{"hidden_size": 64, "num_attention_heads": 2, "head_dim": 32, "intermediate_size": 256, "norm_place": "pre", "positions": "learned", "init_std_up": 0.0174, "init_std_down": 0.00246, "optimizer": "soap_variant", "learning_rate": 0.00937, "beta1": 0.95, "weight_decay": 0.03, "doc_mask": true}
Each number is 128 + 32 x the weight over its row's rms, rounded and kept within 0 to 255. Layers, rows and columns count from 0. The size above them is the row's rms in percent of the matrix's.

# layer 15 MLP down (transposed), 256x64, rms 0.253, rows 173-255, columns 0-31
size [ 99 109  99  90  90  88  76  78  94 116 100 104 103  80  91  80 109 116  99  97  86 102 115  89  96  97  95 101 104 106 102 100  85 108 111  89  95  95 100  96 118  94 110  90  94  96  94  88  93 118 102  82  97 123 104 112 113 110 103 123 108  89  87  97  95  80 106 124 119 121  84 118  93  94  96 105  73  88 102  80 122 106 111]
[[135 165 179 173 134  87  75 163 145 125 125 132  66 141 164 111 159 113 155 111 102 116 149 102 170  98 140 114 107 191 103 198]
 [121 121 170 107 110  97 178 120 145  97  93 117 155  95 118 189 187 145  74 179 102 164 146 136 109  96  97  92 179 160 128  75]
 [ 92 157  85 155 109 172 134 167 121 140 162 166 163  66 157 181  84 106 176 172 141 117 176 173 113 143  83 119 148 133 122  98]
 [139 154 111 112 123 104 139 145 117 141 147 167 103 174 155  83 134 167 164 186 125 109 103  89 117 152 140  95 147 109 186 138]
 [ 64 101 105  72 160 134 129 123 144  72 114 146 140 170 137 130 181 136 171 126  70 164 140  98 144 123 200 167 112 140 201  86]
 [ 90 146 164  76 182 127  85 132 112  87 139 128 141 100  46 128 120 150 135 175 130 119 148 129 143 144 158 126 142 131 140  92]
 [147 135 147 135 152  99  96 134 120  95 119 114 137 105 200 149  83 121  91  74  93 200 108 132  89  99 201  97 115 125 121  90]
 [105  96 143 102 119 123 101  70 141  94 142 125 102 175 113 139 172 127  93 128 142 180 118 149  94  77 139 111 113 168 147 110]
 [117 186  70 141 122 106 140 143  87 169 135 145 113 164 170  86 114 132 104 146  85 149 109 169  51 124 178 117 153 102 137 107]
 [157 125  95 151 161 134 194 140 169 122 137 122  87 197 163 159 177  95 135 103 128  94 156 131 107 161 146 117  99 115 163 216]
 [122 137 111 119 144 168 138 111 115  87 110  80 115 157 141  81 139  96  62 104 133 180 189 132 164 107  70 166 103 133 163 131]
 [121  95 169  87 128 147 146  78 118  99 158 137 165 100  72 160 167 174 118 107 121 102 183 119 161  91  91 147 167 117 170 156]
 [188 114 129 137 181 109 152 126 112  61 138 114 120  87 122 109  63 179 171 142 146 144 147  89 149 131 218 182 154 103 120 125]
 [127 124 112 111  88 128 178 156  90 164 204  67 133 155 118 100 108 142 138 127 174 167 100 172  84 176 121 136  82 156 113  97]
 [164 132 112 118 177  75 185 143 105  69  95 158 112 107 122 136  89 135 145 137 119 189 117 121  74 145 130 143  77 148  70 120]
 [136 101 129 103  88 135 106 158 119 151 128 167 156  78 151 144 154 133 125 103 149 145 131 142 143 167 145  62 160 153  82 172]
 [151 144 123 135  97 105 169  96 196 134 140 117 129 115 105 103 178 152 157 162 110 146 120 194 147  58 109 129 150 135 125 149]
 [138  97 133 134 112  44 179 120 111  90 157 106 125 171 161 201 131 136 133 193 114 114 124 176  66 151 192 128 109 158 133  70]
 [ 92  99 164 129 106 162 168  95 164 114 138 102 105 168  98  56  94 141 130 144 127 105 125 124 119 141  97 163  63 157 142 128]
 [167  90 181 194  75 108 129  70 149 112 121 138 142 118 120 142 163 120  78 126 144 138 157 180  90  90 135 117 137 102  72 118]
 [ 41 147 103 195 170  92 151 105 165 102 149 145 185 105 130 113  91  96 122 115 137 152 138 114  88 121 104 128 126 128 133 124]
 [123  97 132 122 101 138 124 157  72 147 106  74 112 145 142 143  82 161  67 134  92 138  48 121 137 158 137 130 134 104 182 121]
 [155 102 107  57 130 101  72  94 162 113 179  50 148 107 125 135 151 130  99 124 132 131 153 145 158 128  99 146 170 128 161 162]
 [ 85 122 139 134 114 130 107 129 156  89 127  60  96  98 149 169 159 127 138 133 114 124 171 138 112  82  97 124  96 104 130 101]
 [133 163 121  98 132 134 126  66 122 133 151 213 122 120 115 120 134 149 149 125 132 124 131 136 126 109 114  58 121 167  89 186]
 [134 103  67 172 138 160 128  99 120 150 118 173 142 131 151 126  96 170 138 122 136 138  56  87  95  85  94 143  91 110 149  77]
 [141 126 149  99 115 123 162 142 120  76  58 129  49 135 138 181  95  77 103 128 143 120 125 150 156 139 155 104 146 190 105 100]
 [127 102  89 181 140 103 156  92 140 198 126 170 125 131 192  75 133 130  94 153 113 142 129 130  90 169 172  91 132  97 137 154]
 [ 93 116  76 168 113 107 109  81  84 141 114 128 137 124 101 156 130  75 110  61 123  24 122 158 110 146 120 116 183 118 149 127]
 [144 136 105 139 158  92 162 161 171 128  73 147 104 146 180 121 164  93 129 116 130 131 151 134 147 199 120 167 175 135  96 119]
 [127 149 125 138 140 102 153  75 134  52 146  90  64 158  83 128  93  90 122 177  96 119 121 152 171 117 125 106 139 129 152  88]
 [ 96 181 173 109 100 123 172 159 115 137 173 162 120 121 115 134  99 150  80 183  98  96  60 178  83 133 166 118 159 164 110 103]
 [172 127 146  70  85 134 117 122 156  81  64 113 129  97  96 179 129 139 200 109 126  98 146 131 129 164 169 156 110 109 138 144]
 [101 146 110  74 130 165  97 152 128 102 192 106 126 123  80 172 132 151 134 127  83 162 145 129 112 172 148 132  61 116 134 192]
 [153 132 148 144 133  77 113 153 187 153 144 112  95 119 149 143 142  98 133 131 138 178 123  74 174 113 199  76 121 116  79 136]
 [ 64  83 106 178 159  97 181  88  70 123 120 106 145 152 128 178 120 187 103 122 126 100 109 148 101 162  75 107 117  69 118 111]
 [115 134  74 110 109 155 125 130 145 112 165 114 133 145 104 175  93 103 146 113  54  92 115 112 132 119 122 108  87 157 138 154]
 [131 131 101 157 105 107 153 161 144 176 160 199  82 117 127 119 117 196 129 173 117 109  88 116 156 159 148 152 123  91  86 136]
 [118 105 129 127 121 127 127 116 112 127  97 107 148 162 139  70 103 160  46 108 132 151  86 107 107  79 106 171  85 107 116 136]
 [170 181 167 126 145 136  76  99 116 128 113 122 144 178 160 115 161 143 108 208  97 108  88 135 133  89 132 131  90 138 117 107]
 [126 120 152 144 139 158 129 100 102 157 193 137 112 174 171 100 140 139 176 169 130 109  76 122  84 100 123 137 126 130 117 168]
 [130 131 174 156 123  83 172 186  71 147 134 152 105 105 195  97 147 118 148 146 152 140 182  87 152 187 121 121  81 121  71  69]
 [108  77 121 195 126  77 162 138 141 101 130 161 181 130 147 173 105 167  99 173 151  83  91  98 119 195 153 138 132 111  98 121]
 [ 70 114 153 137 168 128  81 120  75 112 102 134 224  78 137 121  83 130 157 151 142 117 130 142 118  89 110 156 126 180 149  75]
 [133 117 101 125  96 151 124 154 134 167 134 186  94 102 147 122 139 118 162 138 184 188 154 169 152 110 155 147 158  66 128 102]
 [103 168 202 125 127 143 115 143 181 146 107 131  94  92 140  96 191 123 202 105 105 103 117 126 142 169 135 144 127 114 124 122]
 [119 104 107  50 167 146 147  72 127  73 156 130 126 101 129 141 134 108 148 103 151 130 198 146 159 107 158 131 166 173 176 137]
 [152 181  94 143  85 103  97  87 142  70 140 179 102 182 113 148 100 131 141 147 180 110 150 127 137 131 145 212 150 131 108 163]
 [106 131 135 156 103 120 126 121  72 179 174 128 139  98 127  74  96 148 113 117  67  95  97 152 175 163 110 148 156 161 138 165]
 [110  69 130  93 151 129 107 136 147 126 178 126 182  68  81  85 105 166 136 163  97 156 146 124 131  87  77 149  89 179 157 130]
 [196 159  96 107 178 120 167 147 175  93 168 143 162 127 128 158 123 112 185 143 101 155 147 134 185 139 125 148 155  94 111  96]
 [154 114 151  84 146 123 173 128 175  76 123 121  92 131 107  97  88 114 149 123 142 131 163  82 139 122 158 139 175  87  87 134]
 [121 170 129 127 114 132  79 120 179 130  94 154 140  90 187 101 117 140  81  72  94 116 128 129  91  67  91  96 141 115 134 117]
 [139 129 133 163 103  88 106 148 142 147  75 128  61 121  72 157 135  58  91 139 169 118 132  90 125 135 185 184 123 137 144  66]
 [142 144 126 159 144 144  98 116  85 148  98  78 105 129 219  91 151 125  95 167  97 186 104 128 165 115  73 100 136 165 145 103]
 [ 73 150 110 202 120  93 139 113 113 131  66 191 169 114  74 130 157 145  90 127 142 142 146 109 126  82 115 166 157  75  86 133]
 [148 171 116 135 124 179 148 150 110 162  76 121 174 125 161  94 114 196 123 104 170 134 106  78  93 119 149 134 125 124  82  82]
 [164 108 100 115  99 122 175 138 121  54 137 114 204 122 128  66 118 167 146  76  95 163 173 102 125 152 164 142 122 159 171 178]
 [173  89 174 142  83 104 108 153 109 113 113 116  85 184 115 143 160 105 113 132 132 131 109 163 198 129 120 191 127 108  89 107]
 [113 147  82 146  94 150 150 161 109 143 139 139 150 108 133 148  99 179 120 221  87  99 179 152 148 165 107 193 121 126 162  92]
 [104 132 127 209  82  93 130 150 193 112 139 187 151 177 139 104 185 161  69 159 144 137 117 116  92 121 117 124 140  88 112 134]
 [169 110 167 113 102  80 125  90 125 136 169 144  54 125  71 146 101 121 112 110 146 131 108 150 127 160 140 155 166 135 173 121]
 [102 191  93 178 146  76 106 130 148 115 118 136 171 180 108 153 169 164  88 164 166 139 184 134 114  81 166 143 110 112 161  91]
 [ 97 152 157 123  98  98 168 135 131 177 133 138  96 110 100  91  78 162 204  64  91 106 147 147 163 113  89 152 100 194 157 107]
 [128 135 166  71 110 176  91 152 140 107 112 152 135 131 123 107 113 164 127  67 127 146 139 129 141 127  95 103 160 157 188 105]
 [144  96  83 146 148 141 150 129 116 109 125 119 116 111 120 192 124 174 145 106 104  77 173 201 167 136  87 138 151 132 109 113]
 [199 165 128 117 139 123  95  90 115 153  87 132  74 157 140  93 125 220 171 110 124  62 111  92 100 143 156 162 142 101 146 117]
 [172 106 120 131 154 148 118 140 158 100 119 133 191 144  98 157 149 105  61 150 158  68 111  72 175 119 108 115 163 161  97 134]
 [135 147 148 130 157 143 147 116 210  98 124 148 111 101 154 152  97 161 222 145 120 127  72 148  69 168  97  85 140  70  73 123]
 [ 68 139 123 154 105 110 137  91 153  69 124 169 158 150  91 114 124 152 140 169  94 160 122 140  96 125 107 116 125 146 119  84]
 [ 98 148 119 136 200 134 111 107 115 151 226  88 144 104  86 152 140 151 129 128 169 135 126 208 122  80 139 193 131  90 162 119]
 [139 118 103  82 151 151  85 111 104 139 122  96 196 122 175 111  91 108  97  90 138 123  94 142 131 168 134 123  88 140 146  87]
 [158 120 121  98 137 122 202 175 188 154 131 138  94 154 104 148 129 108 152 153  86 117 117 168 132 152 164 144 135 184  88 130]
 [166  72  96 119 126 123 109 133 156 112 156  95 120 120 154 130 165  88 116 126 100  70 113  94 112 109 203 127 135 113  58 144]
 [147 137  93 125 152 144 108  82 158  66 107 177 174 144 105  74 114 128 127 180 136 161 144 113 102 137 137 157 143  78 159 184]
 [127 128 177  88  67  91 137  51 116 115 139  95 176 133 116 122 105  83 144 133 158 130 120 160 133 121 160 103 119  63  99 143]
 [ 76 144 110  94 177 107 126 144  64 116 198 107 113 137 159 191 166 125  67 102 131 130 188  69  97 151 143 126 109 102 130 109]
 [130 130 134 130 108 143 159  96 151 134 167 104  46  74 121  69 148 109  77  86 112 126 188 153  79 131 148 174 157 147 195 117]
 [144  72 131  92 167 116 125 137 137 106 134 139 127 100  98  61 142 109 130  60 144 178 178 137  80 174 126 121 107  95 143 118]
 [ 42 181 113 119 107 137 156 198 159 148 169 178 166 123 161 128 136 144 137 135 166 147 136 150 129 128 168 143  90 132 165 112]
 [165 197 116 122 140 125 107 142 131 101 126 102  97 128 106 117 112 147 184 136  93 180 131 145 115 133 173 138  76 124 227  87]
 [159  66 167 195 136 151 104 114 161 121  91  90 153 125 148 114 140 105 139 163 116  91 152 140 111  67 148 103 148 141 105  92]
 [141 108 106 128 132 147 139 158 153 122 185 164  82 171 158 174 136 106 116 155 169 111 141 143 151 186 145 154 131 109  87  82]]
# layer 15 MLP up, 256x64, rms 0.262, rows 174-255, columns 0-31
size [ 97  96 107  83 106 106  98  96 110  96 101  97  89  93  78 104 107 101 102  96  89 102  93  99  86  96  94  97  92 108  95 101 103  95 107  91  87  98 105 122  90 104 107  96 104  91  91  87 124 109 117 103 107 106  96 101 104 102 102 102 104 108  95 114  74  96  99 134 102  76  99 113  95 112  90  82  92  93  91 111 105  99]
[[ 81  87 157 134 162  80  85 181 151 123 141 119 141 159 144  78  56 132 122  83 100  61 155 113 151 105 128 124 158 126 141 174]
 [177  93 115 175 206  59  97 120 123  92  97  95  86 171  82 122 166 140 141 137 141 139  80  56 156 108 134 101 123  89 104 120]
 [175 116 165 133 185 130 147 102 108  98 115  93 129 107 123 158 131 107  85  98 114 135  85 107  68 123 127 168 106 133 202 136]
 [ 98 155 167 181 160 128 128 141 137 158 125 164 119 160 158 146 143 158  62 156 113 151 114 122 135 114  59 130  86 115 113  85]
 [152 147 117 129  34 137 143 157 165 150  99 149 116 187 189 121 109  66 145  95 143 145  99  82 116 117 102 159 137 121 151 132]
 [138 198 148 115 104 139 113 182 146 154 157 167 100 112  96 114 191 112 169 151 133 116 167 113 163 181  96 114 133 132  85 152]
 [112 146 100 154 140 125 131 180  63 140 100 201 132 157 128  84  98 151 159 137 104 172 111 145 111 121 135 143 112 104 112 157]
 [109  92 187 169  77 138 105  95 151 116 149 139 135 110  86  74 111 170 141  86 158 177 193 139 119 184  65 104  68 113  95 149]
 [127 129 134  84  93 151 106 110 150 103 137 101 184 115  86 115 138 165 120 145 173 159 111 130  80  87  98 169  97 100 103  26]
 [121 111 132 173  99  65  97 123 101 159 103 146 164 179 108 114 136 169 163 148 156 130 103 138 114 129 155 209 114  82  97 109]
 [109 157  59 139  90 138 118 108  79 105 161 154  88 174 147 116 116 124 130 131 127 142 111  87 123 118 163  84 152 169  50 119]
 [114  85 152 137 174 118  75 119  84 160 163 136 114 113 130 132 154 120 113 175 174 143 115 173 120 116 129 146 150 141 136 141]
 [186 102 133 147 113 111 122 196 118  79  72 136 149  91 104 160  83 144 158 105 112  86  98  80 130  72 160 147 139 120  87 152]
 [112  95 158 165 110 119  99  96 143 116 107 120 106 141  85  44 137 151 156  87 120 122 120 112  68 160  61 109 127  79 149  94]
 [ 95 121 126  91 134 105 180 116 167 138 166 207  94 134 118 119 146 149  97 164  77 167 147 122 170  94 136 139 113 123 143 206]
 [115 178 166 129 136 103 168 192 105 114 142  92 180 180  70 115  84 168 134 187 125 167 114 107  94 108 122 122 133 139 102 100]
 [158 111 154 104  90 110 142 126  60 109 159 120 124 147 148 242 103 132 156 138 131 140  75 150 135 131 151  95 136 109 137 121]
 [112 171 115 119 157  74 146 140  98 157  98  81 187 127 160 144 156 189 130 155 138 119  66  99 143 121 112  55 186 119 110  90]
 [102 153 146  81 158 172 146 141 123  97 163 161  61 169 112 102 148 162 143 134 202  76  99  66 115 159 112 159 122  65 138  88]
 [132 114 155 118 137 154  87 162  69 111 120 132 150 132  70  47 147 168 196 111 137 118 174  96 125 130  92  61 103 111 151 120]
 [104 127 104 130 157 135 121 167 180 138 153 165 174 171 153 142 171 203 131 165  85 114 142 121 135  52 136 148 137 134  90  63]
 [ 97 164 114 115  93 128 131 180  87 149 121 115 123 127 108 183 136 191 182 109 181 157 143 124 179  85 147 117  96  93 100  88]
 [172 123 136  51 103 163 106 124 156 107 162 137  96 154 131 162 125 125 147 123 142  78 143  81 196 102 104  91 133 158 122 161]
 [ 76  77 220 103 132 121 117 106 124 162  85 113 159 160 148 174  82 175 117 139 193 147 137 114 128 157 118 142  88 137 145  87]
 [124 132 130  81 132 105  84 150 168 135 137  86 128 164 140 100 130 101 159 152 114 101 157 119 146  85 128 129 116 144 115 195]
 [121 102 158  79 112 121  87 208 159 147 131 114 111 128 101 159 109 175 121  79 175  96 137  88 158 162 113 141 152 166 176 129]
 [186 131 128  74 154 105 120 179 155 145 113 105 137 163 112  73 110 149 143 163 179  68 135  72 159  83 130 123 162 157 142 123]
 [ 76 128 151 166 136 136  61  64 130 177 127 129 123  80 108 128 145 162 169 105  92 141 211 103 177  96 118  53 108 128 101 127]
 [150 153  90 171 123 114 160 103 114 114  61 123 123 173 134 134  97 120  89  72 141  85 143 126 118 107 111 137 127 158 196 210]
 [136  77 127  65  98 119  97 122 144 155  97  72 164 180 120 120 200 158  89 116 133 175 117 134 143 154 140 118 115 135 107 114]
 [133 127 158  57  66 137 138 187 167 133 105  98 121  64 128 128 135 113 141 107 119 116 120  93 119  71 100 143  99 159 141 120]
 [109 144 113 135 183 135 131 120 133 151 170  88 111 134 136 174  90 137 129  94 145 137 123  97 122  74  79  92  78 141 169 121]
 [106 120 124 152 142 118 133  89 122 156 134 140  75 119 188 108 145  82 122 150 105 121 129 119 110 137 155 138 112 122  89 111]
 [ 89 111  90 112 195 182 122 162 132 197 110 116 125 149 141 128 118 101  99 175 101  98 121 124  92 137 102 195  93  88  98  94]
 [177 159  73 108  97 139 126 164 163 131 131 119  56 147 155  62 165 125 181 161 159 116 122 120 187 108 170 135 161 108 148 166]
 [ 91 114  82 122 129 107  84 122 109 133  92 155  91 118 101  77 167 148 121  95 196 179 135 120 143 150 138 164 131 156  77 172]
 [196 160 154  75 118 116 170  98  92  90 182  91 114 154 130  89 152 174 105  91  94 125 103 136 103 113 150 128 116 141 110 131]
 [161 142 145 124  92 134 104 104 162 167 113 132 121 115 143 116 118  91 208 107 144 104  95 128 138  99 137  36  98 177 145 154]
 [104 109 139 164  75  95  90 178 155 215 143  88 144 124 126 179 145 153 125  81 155 125 120 151 117 147 124  92 113 139 151 167]
 [202 121 178 151 140 105  95 127 116  91 109 121 102 141 143 108 130 149 105 128 139 181 144 154 137 132  75 100 123 174 152 170]
 [145  91  97 132  77 200  93  87 144 165 143 137 142 146 115 172 147 149  88  61 139  89 137 102  63  74 106 123 144  88 135 219]
 [116 146 102 112 100 147  54 150 161  75 100 151 146 157 134  90 123 100 171  56 116 113 113 176 109 121 161 157 124 173 174 141]
 [186 128 156 140  94 133 157 141 157 153  56 105  72 167 126 142 201 149 126  90 150 105 155  77 133 184 106 109 158  88  92 159]
 [ 94 116  98  71  71 122 114  99 116 151 197 122  59  79 142 122 169 191 133 145 144 135 182 125 145  96 138 101 129 128 194 139]
 [179  88  84 141  89 158 142 104 172  59 114 153 111 190 128 196 141 134 131 179 101  95 153 144 170 106 122 145 109 152 168 103]
 [123  75 177 137 136 171  98 160 144 153  99  91 183 127 129  99 122 164 131 100 133 143  20 184  84 190 113 122 138 143 136 136]
 [200 188 189 120 184 179 149 111 147 129  82 177 142 138 136  80 146 135 128 112 119 106  77 142  87 132 155 154  93  88 213 126]
 [145 138 143  88 125  92 143  57 104  86 120 141 153 148 172  90  56 111 131  85 149 119 158 110 168 200 100 151 146 129 143 101]
 [133 142 144 136 102 135 129  98 159 139 132  86  99 143  97 177  71  77 108  78 197  97 109 172 123 141 121  76 110 142 170  80]
 [103 161 119 107 109 115 143  72  92 130 106 112 108  85 144  71 147 146 132 128  93 114  67 127 152 117  95 136 123 175 167 170]
 [103  96 102 160 144 140  76 102  78 166 125 228 126 159 118 115 165 145 107 197 108 150 108 139 101 127  85  71 113 110 162 116]
 [162  94 141 152 119 164 134 156 146 185 139 108 102 150 117 116 108 145 134  29 200 108 132 143 128 147  91 174 117  83 133 153]
 [180 172 175  92 120 142 146  87 179  95  82 132 149 147 143 162 149 127 173 156 117 104 130  92 121  76 101 113 103 167 106 152]
 [120 172 153 114  83 132 160 104 121 154 141 137 131 117  23 124  67 124 132 109 139 117 134 135  92 182 156  84  44 137  80 158]
 [ 89 159 195 151 129  93 106  96 141 140 108 117 143 127  39 145 120 147 120  97 160 123 182 150 141 113 118 136 128 143 153 103]
 [113 161 150 130  83 115 134 169 123 125  63 176 117 110  98 119 144  81 164 124  98 104  84 121 128 131  88 102  98 155 144 191]
 [ 89 141 167 134 135  84  93 145 150  93 148 123 116 121 113  89 119 120 166 171  80 160 133  96 150 121  57 119 140 104  89 127]
 [ 88 155  97 128 121 131  96 168 102 129 143  93  87  96 111 168 129 158 131  96 144 193 120 105  95  86 120  85  93 112 199 138]
 [154 179  66 122 114 131 100 165 121 118  88 204 165 135 160 161 173 201 139 122 119 108 174 124 173 169 121 168 121 186 101 136]
 [123  93 119  73 101 134  53 156  65  58  98 149 106 141 145  91 133 120 113 122 100  79 160  93 119 159 124 104 165 141  72 157]
 [152 206 166 142 143 142 158 136 131 130  79 146 126 120 185 128 159 179 136 176  56 130 178 146 116 103 149 102  92 151 132 167]
 [123 119 123 110 109 135 130  71 103 144 147 141  70 112 123  77 116 108 145  99 104 114  74 131 111 151 128 123 114 130 153 177]
 [120 107 101 154 109 136 139 118 157 128  88 150 190 163 126  61 128 192 166 120 162 181 145  86  77 164 122 124 102 157 164 114]
 [143 197 156  86  85  97 103  80 163 136 124 137 133 156 125 100 115 161 121 186  97 128  79 156 143  78 140  90 163 143 139 164]
 [168 188 167 127 136  89 122 151 141 152  92 106 142  81 178 102 154 143 138 149  85 128  56  40 149 175 119 117  90 113 143 122]
 [103  91 151  93  74 137 138 149 166  87 113 173  65 114 150 107 155  85 150 156 145 179 109 168 110 104 110 147 101 148 182 138]
 [144  97 120 150 102 183  83 122 105  96 100 140 145 150 134 150 157 175 125 146 182  82 102 101 118 191 133 170 180 130 151 176]
 [144 111 150 182 122 130 106 135 142 178 148  78  76 102 149 101 190 149 152 151 125 124 107  67 133  96 154 160 112  69  66 205]
 [188 167 116 113 150 152 111 174 142  94  89 136 133 147  87 171 172 116 115 117 102 122 153 117 125 110  94 139 126 149 178 116]
 [133 145 113 147 106 125 127 107  94 135  79 132 139 153 161 198 103 130 100 174 142 169 103 173 114 136 166  85 136  89 104  76]
 [ 87  83 144 195 138 139 100 144  49 121 100 126  93 108 111 123  92 158 152  85 116 180 105 121 119 149 126 126 203 107 127 132]
 [151  78 170 110 140  54 153 147 125  96  75 114 180 116 142 119 168 149  99  93 145 145 124 146  95  98  27  89 131  66 134 154]
 [ 42 166 140 139 122 166  79 120 190 104 112 186 132 103 126  91 132  98 121  54 143 158  93 147 115 146 101 159 110 148 134 110]
 [154 177 172 144  67 133 135 171 116 180 155 125  79 129 144  99 131  92 127 106 131  90 173 138 192  43 101 105 148 128 101  55]
 [124 142 118  86 165 122  95 114 146 153 117 107 114 151  91  95 156 191 107 102 135 113 144 171 124 140 137 156 125  74 116  77]
 [175 179 113 125 139 130 126 138 224 113 103 139 152 171 108 134 164 102 182 141 100 157 119 142 156 130 182  97 132 110 127  69]
 [140 128 120  75 108 109  82 113 185 123  93 183 152 134 146 191  85 157 142 152 127  94  99 146 142  59  95 122 128  93  84 146]
 [100 136 134 114 186  97 123 141 193 177 123 145 136 145 129 107  91 164 144 140 110 169 119  82  91 135 105 151 148 169  82 144]
 [155  72 188 114 161 156 139 134 103 125  60  78 121 120 117  99  86 112 179  92 111 146 167  73 153 143 111 164 148  99 103 116]
 [118 134 117 150 112 140  93 113 129 173 123 150 113 138 201 108 179 185 106 133 187 187  54 175 163 147  84 127 136 114 137 107]
 [169 195  64 170  95 169 144 174  71  99 187 199  82 123 176 101 153 139 140 123 153  85 111 103 101 164 116 159 121 133 142 126]
 [163 167 192 169 185 105 114  72 154 117  69 103 160 161  80 137 174 148 104 123  95 125  79 134 153  97  71 151 140 152 113 151]]